Weights of a small transformer language model: a smear gate.
Each number is 128 + 32 x the weight over its row's rms, rounded and kept within 0 to 255. Layers, rows and columns count from 0. Numbers have three digits each. The size before them is the row's rms in percent of the matrix's.

# layer 4 attention output (transposed), 128x160, rms 0.037, rows 126-127, columns 0-159
103:091130143077124175142141101111154128166148103150131143079148142095148115152098122119061151156141113120129123165122135159133124127167112125102113104080149180036133164089128093115061120132120171116092077111173117122109051099109133101137077138092146073106167129157136102081150077120169142176107097137150113165156171194142134148140077186179165069149157140212155126117082138152114097117122063094143074175159214099140117118148154118190129165115109131139155112165147103111116122114107194
094:168116154103144150156152159139138154084179129206125151083114156147148143093140095129075126061155167076060157074136127180119111174064134117119167187128166142163139118078133100143122118120151135104109175104104120085150111182076154120113119079182145103141104127120152110090142131103146190117191138077140145128136177099122118129083069048116137117110123136100116139104099172211120091141102155086104066212145175145145160138117147137093111157125143166079141120073138122119101169117113139
# layer 4 attention value, 128x160, rms 0.05, rows 127, columns 0-159
075:130157129168142133127144161156117109105187133140109111123129132106091121186172139174222094140106114049150120149120102147080123194131178123114140107125131151140162114159142131146159139130184144129142138125126117095127063154150138123145021094085184143095147160128130121137141090141165173174141161123089140141117095148146135150126049163153150104130095136206079125141219093178108122105156144094083146139178131135120141112112151093152126076061108119088166124131178138117106076166202096
# layer 4 MLP up, 640x160, rms 0.0444, rows 0-42, columns 0-159
096:088114100177169105078106127135098117090143066116079123118111155095160113161101075135102093094050117141041193091099144120088124131174137201161107182120108163143134134133185135104171089152151171162187126120152135124119131149156076169126138135107131100174075176155119109140189121178124142177125131153134134164129150041170132089093118153104112110155148137113137114160203132116050156183088145131097087108093131101082158154148131116101150140129098102132162162092143125129161108160134088
104:166143104166092151128133128159102170161173128160082143137133166198151227109122109138128120094137165119127155051111150134147176149121094127137096083132123090135119127094153125143121137117166165120115109082113139148127097076122057178178155149148139139080062151147079094126149046151127146106099177129168047126089136082125101165089201124125146144091208097115159106099081104147099117129127160126136132120087104123095063126153136094153174172172155164154140161147099116111130137082108180
100:157141110214099138116106146097074126129091052149153146093164142132110088096093097087166147132094100089133149060142149105143125107123187086119135127103146171105182160121114063187202142168173101105126105139099123151142115120108078116119059116182081127154106179117148173121155086136161113141122099151130126143112174140112123137115099097146130208107136121130100155115146160072143143128107107195155070135139140145044106079194110135123112144152162142154130134152149121045178123127117184
101:154119143143124078153093103160149115138119116089150106066139123152090106115176130166090163104206095108093115116180102116101119139148133167094086145119150114188143167151103139190171124149114103142178094118087117145144099121170141105069128114158140132152115186151114123093164112116118203053118156075137140105131170135161108114143129078207096152122125109097128145119147104142133033130106149130174157103155117118080175137140090095162128087081165087089169191186112065057109152099148131
093:106127114065123154148102144141114135178093123145152117162117061124109163118175061144127135143099086131132123087165082178116161111104131116091114112097131091139168143203130165142136137084117149107121108126100188141155141160180101139055095140074174137106077144150128111118181115196143153154156157154157079192169086159162045196101101138157109114120105097139151074132101049149116128105116117119132140111145120105144149099066116180109170141099130092126166139141162149171175152073087183
086:099121142112076101076145058144086159192141154156059178159131138092169121102158150178142118092096086143125156077116141081124134112165143129110087109148148127136142156142139143110160131149109146180191083076147105119184147107174121142157158136133131153164094162148029193094156163109152066113133142159122063137093090076127133099169091110161159141189123120114124091128124073167142114106089087104131124084111099100129146115115168094150177191126088116187120181169090135115117149117124087
091:133162098135146127099130140136068169167116158137138150098132164172104126134140128121101140109101069139135124144134107172119178122143169148161113098066132183137148155182172118144111114142103087135087107110135131155082160093088108138073166187063117054134092133112062125065109138092144087156129109056148068101165171132109130114111103142188149128176090143133129115074162150122094138160129091090090052156134163080133153087096139169154101132161113078178121160132098099143161085163065195
086:179135108118187126150181045137135150121132205121147078118120131115124106140146164116172093131068129113101153109148123096163141081116120102106111099145148120115132117154243073146143144087140088148170107103095115166167085124148065166163130118100129134175111126093110163095167104143124139210113127146139117157160109096134112119081155087166141119148144064086155070109124162130148098150150131105122181123117176157113110164114185199124090179147107111126135152109090100145081187048122103
107:121149126110145112129139132162115148064128150136147082150134087144117102089135093121108152067142138119093106143129078100123108073137115180175131107123134162126125113214140059131163149131137152161136085115104156101124090095108120094158123171138138092130091203121069119102211139092135127133094122117155108117141088174113134105138057192124111164071177116152155068124200166193109086138101103113141117116196152136128172079111110157157170121137106119155090151151165112109190061136143209
093:111161084152106105098090158130078169109110165109144151123146118134113094130143086105141104115134099119102134080062095133113179101129136171193123119099180125149186157116146148149167100086195121139123105117067145121165154144118145098083124121159100081077102176193114154137173139170193118109115139115120081104160142103096131160115165187169169121176093161052137148141115146128115136121113131156113130098154088138156162024136090103166169118125121183125134173097109101186200062124165140
109:124106076123109151162057114125164192065178086114093108158174132132096103155079082151120076113116101119080150151177129091088113110145095169112097137107120158080110131144152127115134085148145123117088154075128161146154127071113155170097166103123139125147080107108167109121179121165103159169176138143121145148114163150204093174078092138099134164166175166118046186170121143130103166139123145123103134079154142095124144146200145137136189152101123138080115138097198151083083145158133083
098:094149086163129102195142118130033143188174151112148139115159124136144151126157109167156175072122086143123125097078135196094119108136132197155082148129140155196081197154121178098119135115133137149080101115153119097073092157109094108107143165134110115174093192122112098122143149158152101076130138096096126135117111121110166089103115148189194175146091121126126103111142104200100142126087132121070105110181095105123140056127062154140156177086158123134122154144117132130134118175124186
109:156147085136163123133051040115106162113102167077134154116153061141162110122138063125148159095159113145101116112180117080146138136135144109158140137110157140158155176175111120177122115115141150152107131123132176102070120145133109084104183166158154048177160130136101170132160098105135182137103106167119085134120117089105151161138122155133130163093106170159154106092131121142144081152139120155086149118170068104042124088063119076165154211117121099132164100177108062143147087098108126
094:098140113150106132088113076108159182112063086065164199128191144129119088073116114135114134065155121114133127064150158102176187164143110085153156141086185112081206164111115125176134159095123107083106129109140197116129147172103115137142172124176107138138098129085085156110167090152143151119128145093139126125144123063126136182102141143146190124094080127099161116139131132104141095124115131155168156130106113118039105126117120062140129208173104097099169138176132114128141123102173154
104:157111140049090144149177105155117149110163108109090122099112176145155088155114127076122120070123065141091109073162121194153139131108151145101116136076134146127111135087161153175095094130175167080165092123083172101142134172102083106109141155165057142174133057127092147124146144159167181108131146149132121119105144155110082075050116121134114146150122086103111166162156139150120152172066131116199087131151135097111136135185093108186132117091157188127120098092122052123121079098112134
099:165124111083169128166151135195158140118150165147122136140139163151101125076113160131097139109137120095137168081137140133115139082110099118101108174076136064103158151123138168081163206108186138065137095114101148141099193140147171154044097160087115126149071074091134158064144146153104049157141111138116104149166134124091124180129102083173093153114133132136159144091083125135134107166131131074191136130096143130155173145181085185132110143157130148121212082130123138135086152103080116
094:117121145130130139133196072158154153077134119088089163213113074131155149134116136106090139092125095170088131101078156139097120141152145143142106174102083132195093128136140139130122101141194149153072161138109163131110111113081107142065132124136127116125184116136041173131142079120142089063150147157129105059160174098104088156135084129157154177106146168201158096104145099091088087132124152138164122087140128071115126140160147139166114133078171137176156156078169091095196117120112131
109:132113083123183127113127089108138142106141124169097195149153120154144102140167148069107141127172063123147110045133103150159221151122086169159080173080163105134135116129119107151118160134165056122088054126116114147091090083085137123146154130143116138132170117194159154111173155132147096104125155150108111117159123130105118164119097177113118150101107143167154141125137075045120190146114083142160144098188126092144137093064141092157153127073136115134104175162194081093174150125151139
109:079120069107156129165106105131075123100199125115114133143101083114095106145145137114128099125139056119112128159152109112157182124128164089129146132101119124100174147206153125202087197162162071121138173098132161068096081182098156160129165181100111133166151168127114080068144138177168174176117109165147092178123111109139082140137145137101162117089153143145151105125188112170100072155069134121136180141185100099076122127118144096135182169129156096113171164135118086129122135149098099
107:098088114130059133141167148117183137084182133104063086132141160137061099189119082089095152104187082144088111162158042098126116145136129155152111151123159175082134138143139119110108105139109152119128172078106140079119090152125121160115149142114129113127099165103127127120153160136115145097125133133088142138098108098190151163112118100115132099115136175104108068139154113123137094173163206114143053122204203133095120121188158132118159141038130127069107169074152123156114123171135164
098:090107079151071145111164169131153151134111125112123134138106203143088096097075089156201106093145138094095177097096079113119171120107147155156103140143177170110150158127116134100179197083190158063143139139100117072143125095144109103155101171087147144108118104149138117148151129189154093163072144076147100172177182090123138149145090121149173097164114130098183144110078122110155154145054088154141113139153150107050106100132127150113143105123136177089060147162104129176106099113146111
102:079158088096156134152161129153103161138131135085141099130141185139158115145162135076180121161142096191128179132174067168155180153135134112084142187140177146140119121111155129169127159144102062058152124108105146129087058165076107127098122189127137084143158130156071162114110067091140167135123127159091103129144160118180091105099172137114119113137112099093141093156165089166130077134075146094124144142095146066106146115081151149185132157128127093067111157158084135039165099127132106
111:162077127179126202154160091151173113128094067133090191163130073161160106129153101121144136132162130146117085156135136199097129076104107106178055141098153095169147108125108076108091066114146128156149120112118220137109140113105138113106120113121074055094107128094157073082144151166131128128112178121105119084181164132167098177110056115136152102134146165170166162153082070133121167187162130160120161104139130086123176144163132090151111151131140120129117151137129082128133066142113134
104:087089129138083211131174095147134126112108105146138129136151147123172147132138095152116173140156104121142115095106098165126106105170128102152083168140143029056164176114100200159107119095113153093098140114111164122135100137125145092100138189121119109084169127117137100148182164230142128146131136096072163115112153134144032178121175110107149103122075125162161105167073131114166132138096149125184148139119108132048179101117113147122106158092094095098086099119176111152144126159159100
100:127103157133129144147073123206126151106116151101138222201102148096160157119097146111112146102099123105121130066122129159147144115092159143113107109125119082096141201143163166173104211111154092071081060110110138179169158120152140097106180131109153114114164080123150117080126176139111115087135132186126060177119178135117075114115106169172128115123156146145077141161159162088134103154129082159137099108141182125116100137156117135155081113130165097124218122094124094154072154112104125
100:182187160070127170134152075148163157170130202105120101083144113155049132152179106186139144145153124129132146082138140164155166132144129147152151170121125063169118196131136062117142124115098085153179101077153140110116122131113139092085127171133116168126121125121062106127136100111098123137204160085128106091106168061141146116166113121112109163150153034132134109122093108158064109143206147081165110081098134110136186084117141152095125146081152081118151160139145141123120154111136105
097:116137127106175160130187122149122125112195121117117150110096164143124089102160121084152124134175035125113154137142102121126122176143079092145105152150180161166115172128101149074146102154144074073136154133060139095079097107083126144109115154146089083124135195145073116101144092088189153145162115156154097118166101109151069144169112159136073076119104074178128119142100105117154169150089132156180111134150130085123163096127184117163139118111222140088106130176132143178103136085110183
092:137148133099128150139126139154124185163123126141159129125185081146164124097093054084163149082165128152082124053153175078118100131136089109134142157146145141122144122107115146107198159090105199147151157079153163176118118181170071105140141114157107148115096148129119149086196138122105107102120167148147086108089165088151159112120083102107144155095050087134161075103095118164145149152130129159131156079146189097094113122124118133123092096151152189145198155167118105108131111037065136
117:138111086152078206086130097116126153129094149140075152135186141162107146056103093142185141131161058141093149077069170182131124161116151099103127153158160140139120139100121058129144089073147078115109132126112183145131124108078099082149073141128095120105132157126136174123158207124171115131144128127075105139182172151185137081116127139107157116075130093099102107101118122138123125169135101139166067129111172108105122085144142142117106158125155173101133165068141088148165105138140231
108:233072133145132118084156125148121166081151167154137123102115126172182127135060131134136179086162055100132128151155149173057155111134110145153079164098139153114133145151146084177124152111162092128103073114077150138149114138152123121152166146138074092123148150092147096158156165146120207096080144098157078086134134107142136085083155126181129146141136144103158131132158095170117129159050122148177091073128109100162128097174154105188113115084170079128160132130162082108118113142179101
096:134096126211140118109160078140050205115080141119120145139123149111154119150162198082158180096092111122131147140112162117113144117133108153094135148113188158124108141156101160114117118122077105149127118050133141145065141163116098096135156134079115106179109088178088127071148132112169101173079108082136124102155138144143127152086086141203181091168132161184179114095112121168066140102148112122132168096152178046147147108106062130108120113150161094173130106125118140104101085150116161
089:162085105135112083087116104162125180179141144103121141106166119073115151156115128132098151137146104182130147138184116134107197211061093141140113110144148114118081111189148151119124165123130115114128119101124225152127062142127040142099135098087153099114114169183139153100122145140116156095090092144160087086135154155137152175151110171151129099069161150151079064175084078137109155122164184081163133111172144104158095079123121085177140169160103131127117120130142168113126103144065135
099:121099059139089108077126107094079177159156103140130117172175190207126137069151093087130148138169106095110126097103112149175154153152153156078141153090172146105163190102104098107223103099148093115102108134130138078148133104169129123159098120166103090159103092124148183093157154123149121160136120113118104112150221068145177102131138124089133158156073112067169108091107163129167121163126132135115094142164134142039120082120157124124149128130131113090099155108141144078066155134122120
095:092139098137139102175092129184096131130184089108179117150111120200082128101105103092095149157075105185102121120130117078130143051101140188101109185123089130097172137168214133117151161064114116155117170081095127109110149096135135102122160098068105137145081143161127110106150131147141109140091151175156116131092159092145139107072116112213108138108167119102166114104133206142146125137143184092095112139207106092102159167149162206151105118132102143118163123144127159144088093124130153
115:153112073074110075162120120144053158184110119146162160128159150106129156103087116093128151127148129080100225079092162098109153118172130175157116165115123133175145130113156075123112143147111083095070141090144150177178168162157072121179147112081160133115085118151106168128142088188143156115114152136097125082198159105121148100062169154140165089161113151093143087096199132112168078176124094135167104116093138121145106138140171116125149117141121132133136127064095094114108134083128066
094:127163088122111204127122067137181109072108125071134081145127147130102131112109155102079119111159069141106131099135077130090136094157172091126137119143118126127199110139097072149185122083109147141143137134048172144175116137191150110150094132136152051085171169155116151116143078125164114125111107065126153118188202120128113110089145151129138168115119111115103108161153100128146089107162110135128102119121140058110145146128103152105133133066208186129163127153105085101183096091193154
097:123097147133168194125123107114155138127076127155110132112159105134102109134091081158099088088109114128046151132072139178038147055170128144119059158087085093147146150158173126181136095122145161139111110139087174201154143087125133128083111130108110124061113124127138082127137109120158132161065154123129139121152135146172075153132129145197132179166133133177121157079175122075096134145121132186100096104159175137108195155161108115126149069092149145139135138107190155157129191153115124
089:137128140195076128130106112170159155148152136086100176098159117115108129146112153167153128144157119062142129150143135142077152167090127105162093128141110070145167142121122147175123140115129123093142063064111178086170173157085120184136170132138140097146130159156079079105167097148127109177180193163086073099102132128149133152147133118133111116062106080082150099152139113182126141119119173148178121137094066174130153112201157118155079171148147076034124112103175089120077124100131134
095:151159123116160099136106111164142114107178138186140103164103133102082117122114104086173146125160084150097115132125059077112178089060091069170140121167132077061109135109152123120140106077187122148177161125120144080164157143172095130103180147103120089139125102147160140118183136150139089129077142119110146160170095149124127098154151170172186173128122106157144093133081059133100088156099125137122208127090108094135197145171095176155136083075204168118126124171161137142140093150121130
110:159121148088119127231181169207122131127149081089092168111132174154170169149176161109133104079110137155093124130117088189139175175164105094138108161135177099111111161116175127129131108115196091104124125127056108143087113118078114184149141139125108100155173139127076103101130142085164145102091171142180083172125093083091102124149099127175125081137108164093097127054067178150127111154089106113153157090077093086121145150140140072174159121121142115147127145112160119112132131163150129
096:146108090165113117155102109138121133131121143129131090100148187148086173141129120154106165092152135099119139112126108148128114156127074174165133157086127134058176151107117157115171134107143148072114159104130189125110129124090073090157130112073135152077117157141117093119153069193154050122110119141087160106151137064140195145056144139135090107096132177118122132075144127101148087122075152120161078135200126144174120062166158151148097178110182110068083135088189150077131135180171127
097:123164121203086140135097086137163118105128124077177120137149142182077115133111111116073126086195098109118094100092115129113152083101165088099123132126185106137141158147154125179129164102118125099165056142093164148142175134095149190114094093134138092117170090113178116101140084143218162120123119093087135171202177183143064125126149131158106120176150098104107113163134153099115110143127125160149091122120150130132144088116164106185146136096225075088141103090165115108153092113118077
110:143126159146157097106108068149167161118132099122188124109078161134157164144130079130149126154121124099058153122104157174167134099113090171147069102091206150144215117180185121135159155075126155132136056120084137163154088121110128115117108116118143161120135124094145125079188133196149119142097148042129106190171152097093118097123185100179150111142115086124179140129147104139082101158070144185134138111127106112112110158145161186129134108153144104114148083094139113072128143081094085
# layer 4 MLP down (transposed), 640x160, rms 0.0398, rows 0-41, columns 0-159
097:214178126079108136087155082102151080083153130152161123098102098102192098128115055129109102146138206123155170123122112098165129145116182184137084116162128091152054162130125119092050101222125146187116113151117092115155139111132098101192085178112121146122116160152152112111117104154112091081155112142107160096147161121103122086149130133148142132227165123131152111117137076088143115178091070172119182134129090135092130147125124124101158126133097179156131164141141142117130139107156128
105:135163106123092172140136087142141117113026137156202146107119190155122137163119121105114113111157175138130102160132108143128111103114147132155169110163100114131143137122093181068123134159112122167112189154158133119163112125146118080123119134188128137124109137109103133123028148127153131132131102126135115127088085161057183144164163040147122066075160155095154135189115128131146186113130166083067097066150145151112119181103044149118098111125152145157082127151079135136085152110176174
088:108105130089143101132120116061182160099117187106158133111194099140091132124085117131124174181153146175161074189062112135061132143163135187114128140155103127161133165114138088089072100110132185126087173125147125114118159157114143190170174115093160110123143168154123097169120144120054187145160130132138177110073164146177183131145091184091110103133076118124145102104119149114159105150080107122104162123128085110175088152123149058118160083086131085130093116114150139133086065132109122
104:081131156134150118105087127131142148132113130102172133055054152137155146097192159170107134165104169098147099136169115143120130148123151127082185118111072067123177100094147146114113140152154169144137115107097114181165088169145183105166108148134113159141085175118062139088126126166085127163169135041104144128159093129082158091127207140124158084148129121102081074098122140179036085129164167089136152131143143146139083098133106163119112077156103092131186158117138132145092173138148157
097:120189137111101120166137141036120137180153125165176134130186095118103169097084079129137179048145155066043141132129122135146168095180170102203134124125144131145158118091152111111171096126151153102158137156156101053121131140109144076110132133091131118127126097141097153107184137177076130116078133112150160088082136122149212097079153148149110087145129135092105105065157113136143114155109114147105063101131149146116147096069139132149117130141145158115146153155156118169175165119167065
092:150097178109155165158125155108131074117093126086101166133094134096146140180139141078083142105127079154135170107094141135111084081118137118111156138145135174110144150104123131146113097155148118093082174192162079152170136128168162134132109107183094152092065082120124090143089160159184110179135049113165165086186122124110163138123119105086136161148159131126066136142115164089048150108096143119166070160138150119103165098161137111032110192130122129083176127134124192151109104151157172
090:137091151107170123138161072069139118133120155125145083083135068134141199113086091131168168140117125214109135178075127138140105119116119165103173122122116115166098138122137129161100083098139110184093188161203112160147151095170123097155177137149128137175190131132117134067107133105094195149188070135117136111149066113166092110143147173073133149128101099157073071082150087121108136080121089118128139100094167151122130154083070133138107126146155099134105100100133126217129142167122136
089:111117107107147106140044168151132029119170105164112136084093161097145104123136160162132120169080094135101078108110127154093082129146164140149069146129081166148118159169078136135125099194115103134131159223020112136139094070126155123087155134115132115074162212102173138127092140106094103115173138147076153115112086127167129142136090148102108192140091158152149153173135162165110131111110118153108108126158105114111153139153092083177134155110115109179143151141134169174143095130133150
106:139157105136109045120173105082183103100085091116140117109146170146080142143092126152100167112131136107127137169133154066161110117150124177076126126156052194140098155128174075137088114169131161115129129195165138066157134086154105085191142119176161116164104111140116133112133120138128129181107094116182154110111132194118168145191175123073166175134105152160167141044116178088125138104122114089112150168158123150117114145081116139126110091135117117168072081130049153148109140132116156
096:108205092180092115154196094067097142088106123176176138115162121121138073040045111153108161151217124104107133098176062100106128056131112108109146154096135074090149077127150172165112116086123122166141159125120106090157143186155109167159094123162164144096118136105152125162126095141144091149133141159081165116177104125110140156156175132179114097129163124120169145194119165138106139106127141116095099125134164170099095139121097152136112133170101078101143113140133123178082131103139167
108:073139123096122179157062187160169074162091086134093158098095145091139117176152142116141145122112114143115103163125114174100129139163177166130126137134089084052193182159159133113137120120171131134119088123167166113117180096149139097155145154147184152123111085149154085089106132126086187079163119139139156137094122154118160098138074085126192167109169091098081112093136167089141161092124081123135176127136142152071117149093105091128100071160114138183155106127096102223128159091098124
100:131048122141168144122149114106087098118140060159097139066124130055123127159176166147144175129135076177106084126096124147123107112151125201135107160126135216113140140170110161134103115122142156155122168139196094103118037159137107071168126104119107140157086129154146075114119087161139148119143163089122133078144166101211162106139101109082156114155173135126176151138158142179101158100168121134145154089088130150098088138102120150154110107114152132197105109108120058168076098091110137
106:194140095195138183127151104076125189104098154120123090128144152105104130096125167165131118171176110088084174122184118126106079060097088099091146080122102154140105143142157172108133141108109083131152139158158109156137100138119160161134103087159091213066138138171160136159051110146151154118151098117182142132140157141113098130119088038100114101118088111133116138110100094102149182071170148097202147090093126155169122168121130156124125152127116115178082109146113144076174152079153144
097:156117104132167153158164155102152148119178121114160146066174143115103112099102134144105126164194162070140209117171089161110096150107064068105164135125125119100140146079154165137149146125093151126120145150165122152139159173142141152135114085126110145092166162157143158159097049176107138109162160112132126099103106133079110152130131115138107116084074170131188116145085108096117133073140126130135215047064112138147101133097128092174128117123117160175092057123109141110124134037147066
104:067130133116158103095106115108124103141114130200147160161134121077099156162124144156125141163144114073124117126145076179133146070125177133176096093130122142151097136167143162154150098174070137164145101144148117143139103135090085128123101115180175115147116119125176126114185149202086129086123163154168152074096082097099144168109126075103223157151096160080156056157146126162141130184154145120107139141137082112167107140148097083130159126139121105081138166088042072135107086118064158
101:178181184124200133152079113184128102136112156114106134117127097060112143205179172126142146127126148100060109135131141172133096139130143150120074145158164145069176120131156128167131154152132157113114152090109101094100167189112117130114143114111125143090146122138154143133131096200138086146083175127072141124177154098076112180113072123142167069069154115064135180091127142133117129093119119136156105104145072115174102122112125174167116188084093097156111065104171169136128110084131076
099:144124140089126161102161122144166115158099115091113110108158170087131093193183096127154147152137178150105085138139104144132129105144097159114135107108102084120131096098050139080139148147098192122100168170131095071191111063067128135154168121126192130178145074133186070128076154134095107121129204142107172126159130122144087097122078148072107095137076150085163138160112158128196142103146065087116146120157107156138123167095182136124130171092114151162056153156090149152128141145116153
112:104160138164156138130154073145206156182112065187110109176078154099161148158153135144121110160104123076091140166157143122101133119042092164133127120155128094099063077118178177156097150099117175097111167069134185173110056160094142089120145160126174153145162121135096127117137128093123128184097158122100107158082137173092083132149098096161159100140167128189148121179094109116126115130114084146072125060091134117141168150159119206067117125114107142157114115123146152110125135118114150
107:113124072127167102123104159129151114082150106031111153154159160179114118144149139136122094174092134147102127118110118066163156095167130151096165134182144156174156144099111116068104106115141087108149096162119140140163114053085169174196156085095139110143145153069181147185081160118142117116133116165088110147175058111107196092142156131107140107069161161137130119111097165095131104177185125126104068112110177133099077147161115123150146072068127138130125077110151135153116120133077163
101:133135068099149176104106075137180172162057105144131112123176187103159095125062087101139098137180115074114109105129094136097139114156182116110132108150147107140118070120060119088136115151131129131144140129199154125188170095116137129145175109142154099116151137104158141176123187107068054103168114161069147103131137200108180177143154071110177119140130129089126128137093126133156162118125157093108155125152114141096088147147154124075094134150069099101105199082118155184114138128125076
099:203088151177080131068192092099139093142118150133154160140091135102151162123130166174157127090125220084137182115136135137098112185096121125099129184112111140089097135072095145098138117148121170118172163135126103106111185051136144143121055104160166090110163131159127130106141140145114125162106104080110095139142128067109127127128159157144150116053131194158103144110121080112168137136143133053190110131139096158122057112132188134196114129119125118092129106156082164157080142130104129
103:097117141106085154177106082143146092156132103098149157126109146117062157072190153156087131128125096104068133142084137145100106127086163164166131102171107096151066111113101149091129115141188132118107109119117121116122119102084110144121199178133111098096129122116108204110083116205164177097136124157118086166122159126145176102156132159047123080143083158218076155106131138158067128142151156118136146103172085112129175174133128154112090103092179161103086118184156155110116162158119161
113:134161135219083093150166135134095135148086101120096126101073135122154161127140154187118164085141104103133127147130124120094198073065089091138153136178115136144126131106085146107165106103099118117137147089167139155155083114119124078063131126138131069133159186125155156038137139136120123100070183131117102110162081113177118164013081132141154122130144152155148060134121147111122129121216131137115127093132119151143151106129102158101173110144152177149109133170132164137119126151160208
105:150155177113098079171110143103122071125112135153161123127129109130132147112126125130183130121065171159125125119189096085171124101111158161161119103132157184092136121123177095109189090159187135145160143172135132146180115136109124148132136087122126113127181141096144190156135128144170139108120107165115141138076081114116145099066181098127198151135103078057129137118101147085147144142105108182129088125222122123152103118137098044129088109100139138099060146061095185123210140112117087
104:110150206141160187077150186156145079118153150144152126128098110092167118149153125123076140119106105101074092129149144175087161166098188141139122132083136119103200146070137146154123093149120113139064164171127093130150101132068191111124147123074116125156164109108142125133161135190082120126095140166177085171173150152191106082097127161177111086100180135103086136064130136137097088192112110165148096128178125133138083113105131083093107127114116106171154152085098170145078128115103088
097:157148127150129080105198069134152131072073083149149157153098132100139105122142096196137159085111129066151148166104149132057168119189085116157113128074103110159083139139140160159117117126150078165097181135169090090123197148114112077175117117081146170113127163158161088123091166120155168125124081068089173112128105190086137178098128107124169167135159122201140164084143100124099136108136094118146123116116109134160182137154091164079099131121155128168118111057095117162111154140141107
099:131106182081100117131085145130079092130153047173156132166129159110136174123176157109098090129098130144101115162219098106098115185096107172121110094123068133110168101163111114099126130171140147142166157148118140163127133129075145136138140099142144146111157130096104110127120114141137149138120086199149158102097114138103052091192065129147201135114125163108126171191054103127182164126097075115119110137102107177185133169163083129102090158171150150057136127187161143095114151114119110
096:130123091106103147131173144118102115168117150090130083152123116107168132169138141146156170121124195097096110130130125144204096155172123117122184131140098097137172091079149172108165107184141127137085143130122141070152180160142129096121136143170102124127117122140134107188085133127152146129116149146153122096060117151068201098190105150095072168160048180091169195120054046146154143100143113086124116139149131171098085137104106136166083107166104138140141131148091044114133118082144149
117:122052137138125131172161136147084121086123054107113145124138141132114177073144099148187107152158142094120197171060161170152102173166128127102127107096136155104159116097158116134114088143108176107126138138090103153217128118139105088155125096190121099101103125129152132112163196110100150141171129118089149155157119171141145082205069108168149138120094159136142152114066147160168143177137075104190059107122151152157106106171114136101137121111136114114085131150127065078151079106086176
107:140162114097168095085158076139067156089106122196149108097110137115117198097105118157186096130102108138116138126190143112122180097133190145157102091152123140107086162125144139133149055161098129183079091184168159054170128101144118192124112112152138129154115151124108068105092181106117141099129155110133080163129129157131111169138162119176143120117094177142208116103126104126117139114140139085068131135111095108156150155132082105153104072153123036138202103167116111122175099117145148
089:127109099144166121124144114093113146100090095119112134105151085141141114097076119109124159126182103107112117122106100158128124096137159134061205122147145102163142121122098144153056154118126151174176189131199147142117107153116141137194113077122166191122191205107198144115130099137102108143121077122101147070158119093133137148087128147085186081132148113190113101206110113142093076068119165135123143138136127146202112128060137118047125187160127117124111129116141117188095097133148105
091:118117185130094137134140159124150167101108042137175185130172091089150088135079127133097151139135165168086111141144059136094143117151131129059114120157101172157119082135134086116089052097158155164133139065145117097131126145110109185151139145120148142078163158090119124155127113136126123162112165194173109176133125103118147182079083089123072115139147089168128132188134207208091114136089166137145150106154114145166139093107142105123111111153086168121108199138075147106130105088106080
100:143164164101136132126140129054155160134093165127149124134155145112135142184149116130117141144116137069087165092116173128133119151092083152115125065128077106171197099091142168087120137127123115122126128154150103175172140152103191165051079110175122122116100101119098130106109178112137084108137179178128126143108087194149148090129155131080154160145122089138157154187115075094121106101164124114115178131094151080161093121125112073096137165131073169159051169138120053057091181133131159
094:122120131156090156106118153120124161117133128131177156161165112103158134101074073122124130170155151063103094129169155130074051100126116094191159124159167155125179089070108127113184105106057135120070190125192108116098094175118189143153092148115174130093111084089129143130167084113166124114181111134126131139145147107100133133127104155116120089176154108159124137102077191149189160066117064163121142127122099108170160176083134153113106074150131161097133132111134167128116150067181087
104:125177114152096117127172093099160129140097138112136133109140123118115154140104088130128131102116109166197100176084168133045139133127139168107106158140041159121150118107137098130155098085128142170131164111140143177100121117186112117122096125086196093177112124127057152186149159152083134093165135059113141127075085139093197124090143139113087204129126143127069131154086083113090177116113132081133124211150121085178129129090115126131195132166193158111168131107144167165093120108114129
093:131114148152143099126149137069132106156186105170145118066130143136122194118146130163125078153082149160108160091100123122078120150028098122112151151112179096123124106119161145146157098139111126116228100161105082156124132113142160072138169178169141155103171180145138179140106073145103130117131117144119173129136152162118147104127071109120159143134143116098131114142150097113198151064102121170088088134183119101162074135116193149114097177058072103149136152147150082074160097079155113
098:137133137126116143149087104082133082071100125123182145144171201104097148084083108114108163156114157088070161115097145128099117116126124104115109135202150096151150124168101133084134098125092153194155087145123087057198169087141153110183172125106089171206123142103146164163142119125136195111085116142189132137113096165096125170095143120093139094159151105092205098129143143097093167126163113131116219123151117138138111120125145098132141135144135135116072099139095188161156131075093078
094:135155155134121093115169120088178058145103122185205194108114141121174140124095091124141083140132162077121173155128126125131093134076127112145145085111139088094143121145160134092144134115136068093143138026069194078110120139186118178166161112125145148072152097196169129161146150123074140138157128085188152131139104133084079091122199138115116121148153112100059136159174102157154130127128101075166109072126152075160140164114181125134164103118106161121129144140138093129107159130153122
089:151143129169168129123189134097152087134091141139149142125112159113134154111089059109171160206149192164096126138117182102055162082093120086140186120139063106140087151105105096110105084131117129163137121137255072127164140145123083111161144126158159135118120119115140077177133127178105115158127178119124185126139118193136132151118101147103106113111166105131145137148095143113109149109140133125063119086082105162183166152081132062157049113120127126090134150113109164076151126106119137
108:126093136129111165162105130139158138133148131138139152141113093116125140077169186106093137124130189102164111176155143130162153123100119136107086128079137137153137172136128066106146131129134154122098085205066092088162171144062145164114152144173151164139100091084077121144123144175086127074163141173172113145131158121164119154135133083082136138180185110073185135069063159127104156124137156206080123088174094175111094108092077167124134081109099048131098170170142105152139117108129095
096:156075133096092090179145094151071174149094179155120124093142116183091141187134062123136169166159136093191108144130060143123122138080209153143135183174065177096087181129172153081119112116114158116111101143159155131172130182148136118093165098143179128135087154141100171141085119123085104067148107108121162148096107117189163150121117113068122085174114090160111089153140135167086089100104130118157161151122120104133125111070102086123108120124140161153065123112173124148105118173140140
099:064133128111128112108110150089092097141199123140151107099082137122178121122154109135133079104114135111133186118123194101156109096060195139139158147102144121219135105158086161044155120096065183138105093154107113201138133141148128076181143150179152127122135117118159148082084180209147123130124106162135101118199195099123150112101107110111138125141162111127121124092163138126096134084182116115148092149207076137123126119139122129124189160108143103103123121111083158124082111083109107